Weights of a small transformer language model.
Size: 18 layers, width 160, 5 heads of 32, MLP 640 GELU.
Each number is 500 + 25 x the weight over its row's rms, rounded and kept within 0 to 999. Layers, rows and columns count from 0. Numbers have three digits each. The size before them is the row's rms in percent of the matrix's.

# layer 13 attention output, 160x160, rms 0.0581, rows 0-67, columns 80-119
107:473482483457461439539525518456465480507500524555521504486473516517480471510462515519516530513492560447541524513460468444
099:513499525513509529515485500522506528513537524455506532478440515463512490498499486480487474420532503493472465484478447496
106:486469486517471423477478524481521504478486474477518541497478477524489496448559488465464499495533528494545512552480499492
100:445469493536450499560435533487508477535521520470474491466490517518531497483541527505524514443512480515463465504491498502
096:537502492490538531466475536474496455508447518550488553512516530501513484436517512536544501476468530515509478527479504483
096:496480527493473516501502483515528484471471520498484471473533501465564520512501518502444505507477504484552547452493502480
097:516473499512517463501498527486513482507534453514568510505464475555539501501482542495547484478476503499477477476469526563
111:539480497493548499489477516561524461502514458524539505491514496456453490501554470490501495492492471518479534484470516499
092:490518565464533519519507451454496526493496517511496503551491471525517468533492545481539539500481552474519514501493480526
090:594509546500520512485462459505501534452465501523481535486511512550538486499498523497490509507484501458539470481532486445
098:543496471485470556514556554513503517510517485495480447535495554495513517445522517497521562475490469505484497470541480470
096:486529502427508518514539463510513475478487472500543530490506558542535510500468475520507592535504508445521526499505501533
105:464463530511475502523465494465509456510457506510491525479529503528462551490504471528544505495527459542439545525506457478
101:479483522544432543490521555528462495538506535483467497514523480505478488508511442513527545470461508487461486515473531478
098:543539531487472498504445530506552526504478492478532474457473510505513510515547513539506519487498494503523500510539532517
112:544509524539543501482459475502451512509522520484523479516495556476481517503476515513446477459515495442514442517444554484
100:497490512512530476486561463460525493444525481463457465520482533476463511493485545481485511526498482490463531457513455474
107:480474499502503493475497448460459502495533482461502526459529465501487509493510534475517518532499506482462497474515509527
101:481464532516480500453558479510545469510491534457497489472500543465517496509470496511524492514472510546541524509509540527
093:517496490566509499486454468497463491511476531426539493569525484459474545550551517517483519462483500490579473485478454509
102:506473551494512457532526536527457479480481489459463521443513493470547486460519525463486487492512496502488503505483467508
099:507531472483503511530471471433484533472457492500516520479549457531530521510512519527513499477485511495493540510497481498
097:512492482506513480515494513495550548509510472534473435530431533530510508459467535494502496472533464540507500476541483473
109:494512497517548564551455478503508492453502566527513476465544486507518526517422536467474555483519542544502508464496487509
105:479495508519529482479508535478512467473521507508541534497481527485436509528475486468550474487497499513514541516510503479
092:502511518485551533480552523525507480505494510507518470479485517489504502552516457482522528504570547467553503455501494488
095:474467477458482501479494495503499507467546471512442472514516486520515529464494490543473484548518487491457514510483463479
102:500481502530462530489497529488483478499531438506483503497461475518579477454575523540492510497516477483543521489524521532
103:499461470472469500503470528525497472498511470507493491505492462524555562566510515427475483502521530503488502534509516497
097:508433468489479473515559454495495496457440526473535502529496513483504502485474486452542508509487493529530537515476449495
097:507452495476569515519513478491541527473518515512511466519491487503508500546534525522446482531475526513457538568481482500
095:496444493500468473498496507493512503560505458532539519483504530521491497482476489468460516503525514487520512466555487495
103:548538529487463486551463485491465529512485481471551525519485520560519494480453558552491509495524511468544525489494505491
110:491528518542502484519532496555478488449543515482481527446470525499496513518499482559513477535481490489513469515504466492
098:496465489464519479482518438503500500486548517484452509542495501543471496516514500526539478545495470493441497481517530480
092:528492473513537532478459522535476560527483454545546522492550496521532473493528461497517453511506516522492523516471538534
104:443547455546470478494459540501568521447491489496523490433531476534489514520480530518492464518507444457464483509477480501
097:524511476505499506483498458490553509493528535543432525505521509487538563493538557472524547529525470493507490487453515498
106:494504481519519538527464534459493487478505526525449514482503504489539464522532510485477518501460482492544474470535496516
099:486543506445452502525502496475529449514538498538492505473511503488498538429529480460476513500510482523514529490474475522
095:485488525497526501550504498477521481477516492483510499477489526454516468518542538482519463470506499479497559510462503464
103:529543513505465510574496464497489513518476491503482550537488514525449488506512497505478523477601529463521491476497578471
100:529502559489536524492468534464450525488554493525501458498535511492444528441478542517496481578474509513498535494510536507
107:515482477484510539468504499500542495498450500540517503505564556546495550488479465474527501486439517525531485486513469476
100:512474530518515491470547503482483463522484484503511495468460428561529523521484466500447535440518466487489463537537510425
103:510511485535511555454534481502468474483540549473558537515514514531481498478458523481458518522462540529480498486533477496
088:516496552514523452559508578507496503457517485508493510526481559454518515509508500481508530549461522515507541520507503457
097:514491512459533531561480533560506502509519510455511440565522540506462485477502490469494481466510528520506490478557464498
103:474475543596495549502530498420494477492545493467506465491520490530521475489519469493525532491489538519471490514483502502
104:514544539533480493497492458421490552513477528460518476462518529486482456463526478492478491487474470495503463491451524501
097:514471485480509535491495447494472526493478494509514489483485525541496467535504472455530458473501443449483509453487558505
099:443513491497506472526489488511438510490552524509530439498498498509476486525490513515466471488437454532501536522490471489
100:481479546505471479471527495476494507462515464535508540465524483526491453466510465451482460490524512486509469510506485466
095:467522511445517491492549536515509520505491515478485476548475495465479454493504518529464493511484498503506507550521526481
100:478514520559515518525519543513500519437514535496491544501489486496550516473473484548506471491556504532508518505462533429
094:474471500507505482506533490486473488530480551532504482472528497531500488508529503552469502511488501484508476498429516498
099:466517489469479489466535518460550506477464475490539415467538538489475546442535475491526526470450537490496443526480478481
116:536556529467490494507517417506557511463482451534488497478520513507494484506493589442453489507492477530476485438472460482
094:524518493498508491511519509501534486487490505460499486531469491523502463471493494449462494462497516533472533413487526476
110:493489548509523512465484511536499491526468472510469525463550481488479527513508469512498456476501436484499493469485487530
099:508475515478568493487512512437511547493518509523456443451468439482488468504478531482503497491482474490526502499487563489
101:520514509524475485486541536508511519542501504492512464496476491522451479456486542539513543509535528491526536504525498544
099:504518558580535527530495498496505506446492491498524472466545562485527500464557502476472505509474509498548555494514495498
107:461466502452501524549455523526472473505461540530461519527520463474506530560510448461477486552487511477490460531489530514
088:552521472487495549522420531540541490513524543515468491476496499482546525524511507525477482494518492484507529530494470526
111:512443494492533556509508496475556501460539471491472448465555509532504509510503552543487495470482491525499504476462530503
100:503517493496511486526477544487500521495498529530521515518486526446526497519504503482482533472505453583520509547521501486
103:495496511506506516526499475507499469495561472500528517505503520481532525493493478462508494509489494473482502479537456499